Weights of a small transformer language model: 10 layers, 6.57M parameters.
Each number is 128 + 32 x the weight over its row's rms, rounded and kept within 0 to 255. Layers, rows and columns count from 0. The size above them is the row's rms in percent of the matrix's.

# layer 3 MLP up, 896x224, rms 0.243, rows 7-37, columns 112-223
size [111  93 105  93  93  99 102 104 105 105  97 105 106  91 101 103  97  96 101  93 103  95 100  94  95  94 100 100 102 100  96]
[[151 126 209 141 123 162 120 151  98  88 118 136 110 129 146 148 125 137  81 107 104  92 149 144 147 127 208 104 149 148 109 167 102 110 104 119 148 142 118 125 147 154 137 138 149 116  90 138 149 115  82 169 113  96 162  61 183 138 106 114  92  88  96 115 120 147  95 198 105 135 140 149 134 132 104 153 134 104 164 139 125 128 114 140 120  79  93 118  86 157  54 100  38 115  44 137 193 156 169 101 126 173 140 127 101 146  89  85 170 182  79 132]
 [142 148 105 109 171 100 114 100  84 198 164 143 102 102 140 129 117 115 159  46 138 151 130 131  97 122 137 121 115 143  85 123 122 137 142 127  95  87 168 159  97 161 150 144 148 140 104 109 151 156 133  75 173 113 180  83 166  94  85 176 146 122 168 158 105 151 120 126 135 192 144 154 111 126 125  84 211 114 157 148 121 179 164 175 105 132 136 168 156 121 119 168 154 188 139  74 120  67 140 170 116 166 153  65  90 145  89 109 152 113 124 131]
 [117 119  91 185 152  75 130 132 130 107 122 129 182 135 137 191  77 154 219 154 188 136 135 197  99 121 138 149 166 132 134 152 118 130 142 101 102 128 145 166 123 121 157 159 150  75  70  61 146 144 167 167 129 178 164 133  96 148 115  79  83 140 145 131 113 111 125 182 133  88 189 144 127  97 118 147 128 130 144 140  99 112 114 146 117  75  87 133 154 120 101  93 125 156 184 165  87 128 127 109 158 142 110 202  69 131 128  78 107 104 214 135]
 [110 126 127 130 114 150 177 150  92 120 151 148 146 107  87 145 128 126 138 127 216 132  80 110 111  80 120 148 123  79 125 138 144 138 140  84  76 119 112 136  97  72  93 138 110 137 156 206 135 145 223 119 102 178 106 133  94 126 135 160 141 154 158 121 104 164 111 173 166 106 103 160 158 159 167  98 130 130 128 136  99 119 136 139 155 134  91 108 141  89 195 115 143  99 146 182 172 122  28 120 169 134 202 180  93 207 202 159 135 143 165 150]
 [198 183  90 127  92 125 171 183  65  87  89 110 147 121  70 105 106 113 104 124 113 112 154 102 138  92 158 154 187 121 116  99 130 156 119  43  85 152 129 154 140 176 130 158 174 137 134 118 117 206 105 103 167 109 130 127 165 116 126  92  94 140 147 136 132 114 221 157 106 132 178  84  54  93 143 114 128 151 100 187 114 176 149 137 144 152 149 152  97 133 129 147 154 119  86 144 118 146 106 127 161  95 118 172  80 100 127 100 160 149 121 189]
 [163 122 160 141 163 147 108 137 152 161 126  72 109 121 116 113 121  95 129 106  91  69 155 134 122 131 109 162 136  64 112 163 129 202 107 123 140 174 130 115 151 109 145 115 133 155 152  87 133 163 106 124 133 181 172  28 112 125 161 109 159 140 147 162  88 147 156 157  96 146 176  58 141  87 149  70 150 114 103 102 143 161 142 142  85  99 122 104 110 147  95 113 183 171 113 133 144 150 107  85 125  93 116 164  59 130 105 140  78 151 184 126]
 [158 102 122  97 131 165  87 148  74 110 119 152 133 147 114  98 119  85  99 105 123  86 135 102 107 103  67 101  77  80 162 115 132 129 187 165 113 116 127  95 113 142 110 140 183 164 156 128 133  77 163 149 113 127  87  44 127 166 116  64 130 135 177 167 113 131 124  77 121 156 183 171 126  95 121 127  90 143  46 137 160  92 157 169 176 205 129 160 112 128 161 118 118 154 137 136 113 158 137  94  74 148  86  75 137 147  99  95 144 113 128 147]
 [129 127  99 184 124 152 138 115 132 154 110 149 151 179 144 201  92  93 152 165 139 179  93  46 136 155 100  87 186 113 109 135 141 134  94 111 137 127  61 157 125 114 107 141 227  95 127  54 100 116 157  81 122 147 159 144 128 187 133  53 139 114 108 156 113 103 173 159 128 123 136 148 159  51 142 105 116 162 166 129  88 160 114 138 130 101 171 166  98 103 148 123  67 161 103 100 121 136 137 131 161 142 135 104 126  90  95 120  79  97 103 153]
 [162 144 173 158 160 124  54 159 146  92  73 121 147 130 142 141 143 188 139 120 137 142 142 101 104 154  84 172 129  67 115 132 168 183 103 113  99 143 138  97 106 149  74 111 149 146 168 140 117 129 129 133  56 139 167 168 167 136 115 131 106  75  83 163 153 123 104 156 100 100 114  90 141 131 147 133 166 127  89  94 141 112  77 163 124 131  99 150 171  82 144 168  75 132 171 141 109  60 189 115 164 116 122  84  91 162 122 160 112 126 141 193]
 [116 115 154 118 175 109 150 146 114 208  74  61 142 154 161  96 176 113 137  84  89 151  94 138 102 147 122  81 125 120 106 129 131 180 160 115 154 143 161 154  57 140 113  66  82 146 143 128 140 142 135 101 113  77 154 113 127 179 104  68 147 114 189 129 151  48 139 139 143 149  93 121 160 122 153 129 128 133 156 120 116 112 132 165 128 131 113 139 142 114  81 128 113 148 129 149 141 149 123 119 184 161 193 127 146  56 120 180 103 119 121  96]
 [145 108 104  92 135 139 150 107  94 137 172 128 123 128 119 105 155 138 136 153 132 100 136 147 158 104  93 128 120  65 147 163 202 159 120 115 172 122 168 198 103 137 208  75 132 133 110 140 107 121 170 134 109 144 114 114 104 167  57 216 159 139  92  88 116  51 140 120 162 186 116 136 157 136 164  92 144  67 114 143 149 116 115 179 154 133 137 104 179 165 121 172 183 161  40 131 148 179 133 102  93 200 122 100  68 137 114  99  82 183 116 104]
 [103 103 108 129 137 152 116 132 167  87 139 136 204 155 118 152 115 145 130 156 117 135  88  97 130 123 151 189 174 113 123 131  82 216 129 137 115  90 117 131 123  69 127 132 140 135 146 170  87 187 158 149  82 113 109 161  61 127 160  98 169 142 137  82 187 108 129  81 102 183  61  91 120  78 180  65 172 129 114 123 149 176 189 172 162 135 180 115 170 151 149 197 140 156  70  92  99 114  85 112 124 175 130 145 163 146 124 139 102  96 154 146]
 [155 121 184 190 138 139 140  88 100 110 163 125  81  98 114 150 117  68 101 112  64  98  49  69 174 146 128 128 155 177 111 135 136 161  88 135  86  91  86  95 128 141 115 151  73 131  68 115 143  75 117 184 144 151 112 126 193 119  88 105 131 139 111 175 117  85 168 113 188 109 170 128 188 176 125 139 101 147 117  76 151 115 160 134 130 108 125 147 105 150 131 134 131 121 218 130  82 114 140 112 160  63 119 151 122 123  74 101 102 123 166 126]
 [140  76 105 129 142 113 134 105  84 138 165  94 111 105 118 192 146 117 146 190 100  87 109 195 120 157 129 141 166 105 136 157 125 117 160 131 135  95  93 153 134 108 134 162 114 175 150 132 149 127 149 120 118 183 161 140  91 130 138 161  78 152 118 120 153 150 130 133 195 126 108 108 102 200 160 180 170  50 109 171 159 160 201 162 117 115 156 147  90  81 151 129 128 116 110 120 140 135 186 125 168 149 158 139 160 136 110 206  90 121 114  62]
 [111 147 136 170 148 136 129 126 158 135  96 121 134 179 124 121 119  70 128 125 131 109  88  76  97 143 144 113 134 138 113 186 155 149 120  63 116 118 162 108 101 132 120  99 162 120 146 179 141  90  77 193 165 155  78 136 143 116 167 169 150 161 173 199 104 114 138 110 176 145 139 190 162 145 133 125 132 145 116 156 132 164  89  84 198 159  86 109 151  94 146 148  99  92 116  90 156 149 194 134 141 117 105  89 155 151 162 119  59 173 134 119]
 [113 145 110 146 172 112  99 131 128 139 128  91 120  97 119 149  89 170  82 102 103 128 111 105 131  90 139 105 143  73 159 144 159 198 117 114 140  43 132 117 122  38 183 107  83 160  87 102  62 134  76  98 129 109 123 116 167 130  85 169 165 161 158 137  91 178  86 146  55  96 177 102 125 181  95 160 106  92 140 135 136 119 190  90 129 169 121 164 102 163 165  73 134 164 124 132 157 123 135  65  64 166 123 126 145  69 108 136 169 186 148 122]
 [137 149 113  88 157 148  89 109  79  97 149 186 142 116 169 171 127 150 140  56 105 118 129 160 109 126 147 103 122 107 173 136  57 154 190  51  89 206 101 183 134  99 144 155  64 129 137  94  94 111 131 131 156 165 146  97  89 138 124 124 118 147 166 208 105  99 101 138  99 179 136 130 159 112 105 150 195 101 129 120 124 149 205 107 129  26 142 124 114 133 136 113 133  97 149 120 122 121 158  56 147 142  92 139  86 132 192  77 135  93 126  54]
 [131 172 154 104 139 117 131  66  84 169  82 135  98 166 136 183 131 118 129 122 143 151 148 127  97 111 143 114  88 150 153 176 117 155 101 156 182 174 145 128 108 115 160  95  81 157 118 137 132 160 105 104 102 130 143 110 165 165  76  86 156 101 119 121 185 185 121 183 105 129 113 115 134 110 137 118 106 127 151 144  99 146 153  77  97 132  96 119  82 131 112 169  92 110 117 125 128 136 106 131 148 134  87 122 146  50  94 113  87 119 120 137]
 [124 102 169 113 110  73 124 141 181 121 121 145 159 127 163 152 141  96 138 134  92 106  74  70 138  80 170  89 139 154 129 110 105 148  84 168 104 199 152 158  52 188 118 191 197 136  80 165 164  95 100  76 140 110 180 143 211 117 117  87 131 118 126 127 129 103 125 143 116 131 111 110 144 101 108 157 158 133 125 138 122 137  99 116 112  93 101 124  79  96 136 114 154 179  92 119 167 157 107  66 168 101 143 159 146 146 129 113 112 101 135 114]
 [141 110 110 168 163 183 174 163 157  66  81 150 178  94 112 147  82 121 142 134 165 186 145  98 122 171 105 157 149 150 213 146 104 176  90 109 125 123 109 169 214 111 134  91 185 144 191 112 118  93 154 124 140 110  71 118 185 127 189  57 144 117 155 107 121 125  37 129 172 165 151 146 182 103  77 114 119 141 123 125 190 136 139 161 114  91  88 139  82 118 143  82  99 161 116 102  91 135 176 145 160 197 121  73 125 111 143  90 174 145 207 157]
 [ 71 167 116 129 133 138  91 136 102 123 164  97  66 112 133 164 141 109 156 120 126 125 111 125  91 194 115 107 162 164 121 145 109 159 108 109 155 123 142 137  94  98 144  95  95 124 116 129 195 191 129 142 146 106 159  78 146 193 126 110 104 164 111 143  76  81 113 150 129 144 137 106 132 160 102 167 127 182  95 122 157 151 173 178  91 138 153  88 177 131 155 172 103  83 116 125  99 129 127 151 118 114 165 146 150 176 131 180 193 118 133 137]
 [114 136 102 113 151  93 137 130 127 157 147 112 116  91 127  87 140  89 131 154 109 177 126 178 125 100 138 163 120 117  85 161 134 105 125 185 122 148  99 212 130 144 139 110 150  85  74  77 135 140 124 119 108 152 106 140  99 136 104 140 144 124 114 122 156  98  95 143 147 186 143  94 148 137 126 103 149 125 137 180 102 127  78 135 109 178 134 193 172 156 102 119 135 132  58  93 160 108 122 130 144  87 161 166 132 128  94 139 118  91 144 125]
 [109 113 171  78 147 133 129 171 164  97 181  97 135 164 116 162 171  68 122 111 112 105 124 102  61 141 167 108 138 119 161 113 117 164  92 122 199  76 175  98 133 225 152 159 125  70 145 194 121 139 118 137  90 177 124 116 165 140 122  85  89 113 142 122 159 122 157  85 106  68  98 118 131  23  99 160 148 129 113  83 107 112  91 140 101  94  90 140  83 131 109 142 105 115 101 117 156 121 100  72 118 128 162 123 156 143  84 118 141 120 141 179]
 [170 184 122 115 109  97 144  98  98 148 146 151 155 145  96  90 132  90 172 122 125 128  90 118 146 133 108 100  99 109 125 196  98 151 109 136 138 139 133  67 164  90 121 102 135 171 148 149  90 148  74 141 175 113 120 126 145 112  84 111 185 129 173 155 123 134  69 157 105 139  71 137 106 138 176 123 110 149  46 156 164 108  91 129 125 182 155 147 134 140 136 107 164  73 157 144 160 117 122 159 118 118 129 161 109 144  98 147  89 154 125 149]
 [168 151 132  91 118 150 117  95 135 108 122 111 112  81 144 128  95 119  93  90 152 150 106 143 173 133 122 179 107 148 100  89 166 137 137 102 137 100 203 138 129 138 101 108 160 142 112 137 146 105 149 169 134 113 140 117 109 152  71 137 134 119 106 124  80 171 149 112 100 148 136 103 131 157 160 153 162 119 145 164 108 213 109  74 182 101 118 123 133  98 142 167  64 137 114 101 122 146 133  95  86 133 133 145 139 103 201 144  88  61 129  96]
 [ 47 144 120 149 164 113 161 115 117 139 132  93  91 156 142 150  82 114  99  65 125  78 111 116 103  54 108 117 134  98 159 120 159 121 136 108 144 131 133  92 114 159  87 136  94 122  77 190 107 104  99 139  93 118 120  92 154 138  34 206 112 101  75 154 128 115 129 135  90  90 141 170 206 120 116 156 155 101  84 157 133  91 150 150 114 160 153  87 150 108 161  76 182 109 115 152 175 100 188  56 187 110 120 146 173 112  96 143 106 136  71 130]
 [108 144  37 148  55  64 131 108 124 168 130 111  96  69 109 147 111 111 137 152 152 104 152 106 173 110 121  98 128 116 163  99 130 136  48 126 158 149 121 140 151 120 129 116 115 144 213  71 160  73 156 124 120 211 134  75 102 144 164 116  79 133 169 101 114 152  95 160 132 176 168 143 139  75 113 110 132  80 145 117 173 151 120 131 134 146 125 153 156 125 190 163 188 128 141  84 166 124 171 126  80 145 151 161 113  93 129 140 187 113 145  69]
 [142 157 118 224 161 137 153 171 162 107 121 111  71 128 135 116  85  93 204  95 111 132 174 127 133 157 117 143 181  90 186 143 106 169 125 127 167  99  41  96 138 148 104 136 199 124 138 204 121 133 123 150 119 113 148 163 150 204 144 105  93 151 117 111 116  85 136 136  89 130 106 136  68 136  97  99 156 162 131 133  84 151 108 150 190  94  79 145 123 119 115 177 152 135  77 165 109 128 100 122 164 136 150  91 133 105 136 142 124 145  68 129]
 [111 113 101 151 168 102 118 122  94 126  82 137 130  78 125  74  89 158 141 160 151  90 142 140 124 135 124 186 121 228 129  94 156 123 118 121 132 113  93 134 131 115  95 127 142 132  78  86 157 174 163 153  78 134 179 115 134 133 136 197 144 151  71 147 124  93  62 208  61 138 100 215 109 111 103  88 130 181 155 117 155 107 156 167 107 164 133 103 142 130 102 128 168 157  91  79 142 151 154 130 194 116 141 165  98 156  78  88 111 129 103  59]
 [ 56  84 157 117 142  86 119 155 137 103  89 152 147 131 131 159 155 105 134 143 118 183 137 110 118 167 166 174  45 149 143 144 121 126 108 110  95 162 130 127  90 155 115 117 114 104 112 114 116 151 114 127 170  93 160 170 186 109 151 135  91 202 116  91  89 152 145  92 131 114  70 186 128 144  86 112 100 121 133 179 109 135  81 163 112  67 159 160 100 155 109 172 109 124 101 184 135 135 156 112 126 135  63  99  83 147 144 173  92 162 148 152]
 [155 149 183 145 138 113 153 107 115 176 181 175  80  76  82 104 111 103  85 119 122 102  99 123 166 117 174 167  82 136 151 121 121 107  99 131 136 138 141  89 102 164 111 112 102 117 151 130 193 123  82  84 134 145 126  97 120 114 107 143 150 116  89 158  82 105 139 122 141 144  87 153 140 158 135 112 123 136  73  92  90 134 208  85 126 167 138  89 159 109 124  93  75 128  92 124 130 185  65  73 146  68 173 130 199  87 137 149 148  99 137  58]]
# layer 3 MLP down (transposed), 896x224, rms 0.232, rows 7-37, columns 112-223
size [109  97 103  97  97  83  99  97  85  92 103  93 105  87 101  98 108  94  86  90  97  95 103  92  93 104  93  96 100 108 110]
[[ 74 171  98 107  96  91 107 144 109 139 131 125 111 113 132 171 108 176 140 111 176 144 142 111 131 185 124 170  83 118 153 106 194 158 123 122 135 127 134 108  94 131 177  79 116 127 227 150 170 132 133 109  54 189 161 143 128  93 139  97 100 168 157 164  96 165 124 146  90 166  99  98  94 114  67  91 126  95  91 146 149  99 149 145  87 183 131  94 125 140 161  78 108 103 153 147 113  71 150 148 135 146 107  95 163 158 152  71 151 104 185 145]
 [ 90 146  64 191 118 163 144 179  32 166 133 108 174  96 120 156 194  86 127 124  77 141 169 134 108 103 151  65 156 113 110 166 148  54 104 116 150 137 176 111 177  49 114 101 138  87 137  94 127 136 159 113 138 117 151 160  73  99 122 141 114 155 101 135 109  97 147 107 131  87  91 122 140 110  96 124 122 154 124 104 131  89 101 129 180 129 116 151  98 119 148  88  91 179 157 159 113 100 107 153  86 128  93 132  97 149  83 101 124 107  97 133]
 [128 114 191 131 100 128 155 120 146  96 132 167 130 121  72 111  99  80 147 163 112 117 135 133 127  49 208 106 161 193  92 171  66 108 121 100  84 106  94 202 147  57 121 115 157  69 106 148 135 127 140 137 118 102  72 139 102 189  60 113 154 121 100 154 135 163  89  95 141  73 102 122 142 158 138 150 155 121 127 154 145  69 152 112 182 107  85 111 138  94 119 149 158 180  69 184 134 127 196 161 115 115 139 128 173 147 142 178 109 176 139  98]
 [106 100 142 143  83 148 106 112  84  86 105  99 112 158  92 134 129 165 158 171 118 114 164 126 126  92 107 113 139  99 185 164 219 154 166  98 145 104  88 131 108  45 124  88 141  71 199 155 202 154 189 167  56 140  80 143  54  79 163 169 130  80 141 117  95 168 150 171 147 100 154 119 166 204 126  92 130 136 123 151 115 114 149 144 174  97  90 142 120 105 128 126  82 188 157 153 140 128 159 118  65 124 122 115 155 163 123 134 109 231 151 116]
 [ 50 147 155  81 116 134 138 115 204  90  93 101 105 110  98 126 102  86 160 208 109 189  69 173 133 133 107 119  69  77 141 152 142  68 111 160  96  96  97 153 138 135 157 133 142 174 172  83 186 111 128 133 145  61 132 113 116 165 147 108 127 126 121 128 179 126 143 153 118  82 127 145  77 109  75 130 141 153 123 115  90 156 134 142 104 162  95 138 118 130  91 135  95 197  84 111 142 122 153  98 121 102 122 111  99 112 117 155 178 157 144 194]
 [ 95 100 163 158 167 125 137  85 144  95 111 135 137 150 119  60 113 111 116 145 121 159  63 101 136 105 141 102 134 143 174 160 126  78 132 136 136 119 148 139 100 100 106 106 144 106 200 181 112 154 121 132 164  73 148 220 130 118  86  70 110 130 139 144 142 102 128 114 130 118 104 142 147 120 126 138 158 138 101  64 106 103 105 132 152 111 159 181 149 158 122 129  84 167 164 115 143 124 184 187 123 125  94 142 143 101 111  95 165 119 102 170]
 [104 167 133 170 109 118 106  95 169 139 118 106 153 131 131  83 136 108 126 127 117  85 173 101 204 156 194 136 127 190 148 121 141 126  71 105 207 114  87 150  86 122  94 136 116 158 140  95  93 110 117 118 132 106 116 145 135 107 175 123  88 129  89 122 114  97 112 161 161 177 167 138 168 142 129  92  89 101 158 112 187 126 161 180 120  69 112 131 126 157 145 102  97 132 175 203 117  93 138 150 123 155 135 127 104 114 118 104 124  66 148 138]
 [113  72 109 118  99 148 142 150 148  71 131 124  83 166 113  87 138 144 143 126  84 159 127 137  72  91 195 150 115 167 106 144 144 123 109 146 140 181 131 106 139 126 112 152 135 118 124 158 127 136 140 110 184 103 118 130 175  77 187 158 166  72 133 156 109 183  91 123 169 125 101 100  29 110 119 149 131 103 128  96 124 143 117 118 147 192 109 150 161  86 121 103 169 132  99 112 154 113 135 112  98 145 144 164  98 161 198 201 157  96 153 110]
 [ 86 124  92  91 124 156  99 141 122 122 104  54 112 113 128 127 173 100 122 145 115  97 106 173 145  98 122 122 190 167 109 133 119 147  86  99  79 111 120 141 151 129 165 165 173 119 169 158 150 105 142 131 182  97 105 123 148  82 134 106 147 134 110  89 141 119 127  96  80 149 118 157 126 124 128 123 128 147 170  93 158 160  98  82 120 151 159 155 141 164 108 145 154  95 122  95 135 134 121 124 158 151 186  99  77  82 142 106 139 115 126 113]
 [143 129 191 120 120 141 115 114 124 118 133 108 150 138 154 153 143 155 107 103 145 151 169 112 173  75 182 166 104 150 108 135 156  84 192  67 110 135 142 134 127 151 100 186 121 105  79  94 105 163 119 136 128  84  70  55 154 131 128 137 132  73 141 123 108 124 142 160 124 135 164 169 135  99 118 111 147 129 118 159  94 110 109 134 123 116 132 111  75  68 151 187 139 133 138 189 109 141 114 129 115 167 135 160 158 123 148 152 134 164  56 105]
 [101 151 125 131 177 109 127 112 170 155 134 157 158 170 155  91  97 199 148 143  77 115  94 128 170 196 154  76  93  64  84  87 166  81 154 141 138  97  84  83 159 115 173  90 128  74  96 137 120 133 154 120 133 110 138 172 105 172 201 148 145  95 175 123 125 122 158 169 103 136 151  87 109 151 124  96 149 158 130 138 183 132 167 117 154 103 165 156 143 137 116 159 171  97 151 190 124 159 116 169 111 148 186 148  80 124  93 166  95  90 128  60]
 [166 139 132 115 122 183 107  94 147 179 131  59 173 174 170 149 150 143 114 165  86  89 107 157  62 129 120 164 104  86 125  93 107  92 182 164 114 112 118 160 130 149 152 160  95  60 186 135 125 152 154  81  84  34 101  78 106 130  69 144  63 142  19 129  88 117 120 124  99 115 134 166 157 154 152 142  97  70 100 135 153 107 114 110 136 175 140 126 134 153 140  72 185 133 113 147  91 122 166 143 127 140 116 125  58 181 154 147 116 116 148 128]
 [156 132 171  71 123 105 135 106 114 170 139  84 132 135 109 140 101 181  92 144  98 144 109 172 153  49 109 138  98 100 108 157 101 161 152 125  89 107 157 139  88 108 115 137 182 159  93 171 159 181 164  83 146  94  76  80 178 154 104 151  81  82  98 151  74  53 117 105 118 146 140 135 179  84  89 129 125  97 154 131 108 171 115 119 149 113 144 142 145 125 169 132 195 196  71 172  87  96  88 101  82 184 148 152  95 115 120 120 112 100 143  71]
 [180 144 178  79  95 120 134  57  99  97 125 110 171 122 119 135  97 117  95 181 107 101 112 121 152  89 103 150 102 178 138 125 155 102 136 134 183  90 116 131 100 144 151 135  75 147 151 172  97 156 173  72 182 124 118  78  71  99 131 168 100 192  88 145 135 102  43  95  85 142 125 168  59 147 144 119 149 153 115 175 113 126 100  97 161 150 112 136  63 127  85   9 129 159 119 145 116 150 104 107 129 114  86 111 158 108 174 155 139 163 103 122]
 [199 144 135 131 122  72 129 171  96 211 167 141 160  96 143 105  84 104 159  82 137 132 204 148 183 117 110 135  65 137 124  86 128 168 112 122  75 128 135 155 141 158 177 154 115 115 143 134  91 130 154 156 133 201 159 125 129 104 170 144 131 188 151 144 138  75  75 179  90 114  91 151 129 137 137 107 140 143 132 165 156 148 100 128  79  70 181 151 154 174 141 173  95 176 132 134 121 171 135 126 128  75 142 130 142 126 141 131 177 148 122 113]
 [101 125 123 124 149 141 154  54 144 113 132 140 130 107 175 173 106  60 203 148 174  89 129 151 133 118 151 160  97 174 130  91 163 130 140 174 117 128 134 138  89  89 108 146 148 171 132 133 121 115 123 193 116 109 157 121 114 112 143 126 124 126 118 131 180 103 101 100 108 167  76 157 154 106 150  73 160 124 157  36  84 104 139  98 145 120  65 128 148 173  76  76 126 189 156 149 126 153 103 151 137 133  75 122 181 117 127 192 146  96 160 141]
 [106 157 136 131 130 152 115 143 136  56 142 126 115 119  77 137 150 111 106 120 115 153 134 102 141 103 172 132  87 152 156  89  98 122 114 127 131 167 162 114 130  71 179 137 108 136 139 185  73 141 116 149 121 100 133 127 155 147  90 140 105 125 154 133 105 123 151 108 118  97  97 139 136 138 113 109 134 103 192 147 144 169 132 129 143 159 126 164  44 152 138 142 142 174 110  49 115 155 107 126  96 140 181 106 119  80 111 111 137 218  78  98]
 [128  98 135 187 141 126 176 101 131 138 159  99 128 133 132 123 147 104 124 130  89 131 127 123 113  93 158 153 131  86  69  53 130  93  75 157 158 105 106 189 130 110 147 153 103 137  94 106  87 164  50 121 127  94 135 133 104 112 127 123 106 147 177 118 161 109  60 161 180 147 135  59 169 154 157 173  85 123 107 109 147 149 154 154 162 132 157 112 140 190 152  97 129 176  96  99 138 147  63 150 114 106 110 186 142 103 171 148 117 138 164 126]
 [116 182  98 168 102 157 163 108 103 138 137 135  96 111 138  82 139 171 136 109 126 145 128 157 142 102  57 144 141 132 134  79 162 118 154 140 181  57 101  90 120 106 119  90  96 157 141 157  95 102 206 143 130 142 151 135  54 115 103 179  73 155 108 150 119 181 177 118 102 124  91 148 155 179 140  85 105 128  97 120 127 102 149 105 147 152 158 150 185 152  79 138 137 141 142 120 156  76 148  98 111 157 147  97  74 127 132 187 124 202 160 131]
 [147 133 170 121 115 100 115 106 110 160 135  88 152 118 141  56 136 146  77 105 135  85 139 115 157  85 119 117  86 126  80  83 142 151 186 113 161 108 115 108  85 203 133 158 103 142 119 139 145 133 118 122 155 122 157 116 106 144 125 142 137 157 151 164 111 124 192 130 118 151 126  97  46 120 157 144 100  83 128 121  87 120  86  92 153 171 117 109  96 219  95 147 100 119 111 136 157 120 106  80 111  77 110 188 158 104 104 159 118 140 144 105]
 [ 63  98 125 150 175  92 178 139 116  95 136 138 222 140 172  76 126 154  87 133 179 128 164 129 151 139 135 143 108  99 153 142  41 174  83  91  98 137 139 211 125 161 117 155 124 125 112 121 126 143 161 132  32  88 104 159 178 158 101 134 161  94 100 120  94 152 148 142 156 157 162 108 110 123 127 178  65 114 122 200 127 106 157 124 126 108 118 131 157  73 146  92 102 126 145 125 129 101 184 150 148 122 119 131 138 146 174  90 119 169 128 104]
 [ 96 115 152 126 123 106 155 161 162  68 145 148  92 129 142 167 122 108 100 100 135 170  90 122 121  84 120  81 158 146  99 166 139 133 113 140 146 129 153  87 121 135 153 104 163 115 130 121 122  61 158 149 141  51  72 144 123 169 175 109  81 160 151 104 122  68 148 146  95 134 205  71  88 126 139  84 106 130 121 142 197 168  91  58 188 137 114 136 151 128 142 102 112  88  79 118 143 158 130 138 135 100 145 138  81 130 147 174 126 120 164 168]
 [111 129  93 148 134 165 118 139 107  42  84 130  88 122 160 148 165 118 101 187 175  90 137 161 127 145  92  55 173 114 112  54 140 129  63 100 158 138 123 156 175 121  79 130 151  84  98 148 135  58 103 139 111 150 130  91 141 125 156 114 152 179 110 140 110 143  97 131 118 183 161 164 162  55  92 123 113 132 127 198 167 111 196 115 116 155  75 147 170 166 107  73 159 129 141 152 122 123 147 138 109  67  40 147 108 167 188  82 161 115  90 122]
 [119 158 129 126 108 136 125 139 143 166 117  38 142 126 170 114 102  63 123 145 111 124 135 170 146 144 123  96 103 160  87 122 168  92 146 152  88  83 118 126 149  95 104 143 151 135 122 151  92 104 110 156 152 132 141 123 116 116  82 137 109 120  97 154 102 154  98 121  87 147 126  98  86  81 112  99 165 107 159 162 167 132  98 132 118 114 107  71  98 144 153 160 115 182 111 131 160 108  88 110 160 119 119  87 150 120 158  93 113 108  64  75]
 [130  64 109  96 124 126 125  85 111  96 124 132  57  60 105 132 126 132 105 124 114 135 104 154 164 137 159 155 172  76  83 138 161 134 136 114 147 159 163 148 144 110 117 143  39 177 109 115  73 196 132 112 135 152  93 129 116 123 115 158 106 190 177  98 106 116 119 133 101 152  64 139 163  96 124 164 115 187 202  85 187 168 153 110 109 167  97 133 142 150  95 129 167 156 106 122 136 152 132 109 106 106 174 118 102 142 125 106 113 137 103  57]
 [131 113 156  68 108 157  99 162 149 117 160  90 150  46 111 109 109 184 149 137 152 126 138 155  80 128 186 172 154 147 106 148 151  88  90 138 190 127 146 217 156 146 174 157 114  69 135 144 119 197 142 128  91 141 143 175  86 110 172 129 161 156 125 150 122  95  95  83 131 118 125  72  99 123 131 112 153  68 128 110 177 127 131 105 131 107 147 187  98 166  68 116  80 123 175 110  91 118  49 125  96 187 117 175 125 118 130 132 167 122 188  97]
 [125 104 163 117 137  87 121 166 120 127  89 161  98 139 119  88 112 157  90  85 114 112  65 231  66 160 134 100  71  77 140 127 110 115 182 172 105 121 130 103 112  99 217 174  88 119  56 160 136 141 148  75 152  54 149 132 121  87 156 122 116  97 158 152  67 138 137 140  83  95 156 115 161 120 174 138 141 145 160 111 160 155 119  86  85 143 102 131 109  97 131 135 125 150  91 132  95 130 173 130 129 123  96  96  91 148  67 169 106 128  40 129]
 [119 111  50 121  94 181 166 134 181 128 112 172 164  45 179 104 164 154 122 143 122 103 161 202 130 136 169 129 157 157 126 173 104 128 125 133 157  88 160 108  89  97 184  80  68 120 172  97 144 138 148 191 102  83 128 170 170 115 126 155 134 114 154 106 147 149 139 127 125 136 116 112 151 117 132 143 107  96 139  53 104  98 164  84  94 102 130 120  92 184 114 108  73  90 158  88 133 143  99  97 110 110 122 151 113 192 158  90  87 139 179 141]
 [130 105 122  89 145  88  94 106 145 162 156  91 171 101 144 116 130 117 119 160 137 175 119  79 161 107 150 189 148  78 105 166 100 119 151 169 169  49 110  95 132 199 110 121 155 145  97 151  84 133 138 177  84 143  68 201 134 102 156 113 133 147 161 178 135 162  99 115 126 129 185 101 110 172 140  96 203 110 115 102 117 151 141 153 103 142 125 152 158 138 128 182 130  91 106 142 140  58  77  78  21 120 139 106 100  92 159 147 127 146 142 154]
 [122 106 105 142 124 121 178 112  67 108 156 157 123 226 157 119 129 119 139 101 129 189 109 176  81 125  68  79 159  58  82 139 110 146 143 172 118 184 115 107 150  64 116 121 105 115 162 108 107 142 114  90  72 158 119 141  94 176 144 142  93 100 186 149 130 124 111 152  89 151 166 122 146 136 169 114 173 126 157 138 147 176 166 129 122 157 115 123 105 172  96 122 222  80 120 113 150 125  92 167 150 145 103  33 128 184 134 137 127 126 180 166]
 [ 81  96 109 135 197 113 173 187 161 127 101 111 101 175 135 118 102 159 118 171 136 111  87 156  61  81  96 136 143 134 129 139 168 125 130 183 188 199 121  86 122 133 107 122 137 137 136 190  54 108  84 130 130 160 140 110 162 104 103 150 162 112 174 182 115 123 116 182 129 147 112 129 120 103  99 129 159 187 105 103 144 137 120  95  61 140 116 136 141  98 114 196 161 154  87 143 124 190 103 110 168 124 105 124  71 136  85  83 159 163 140 152]]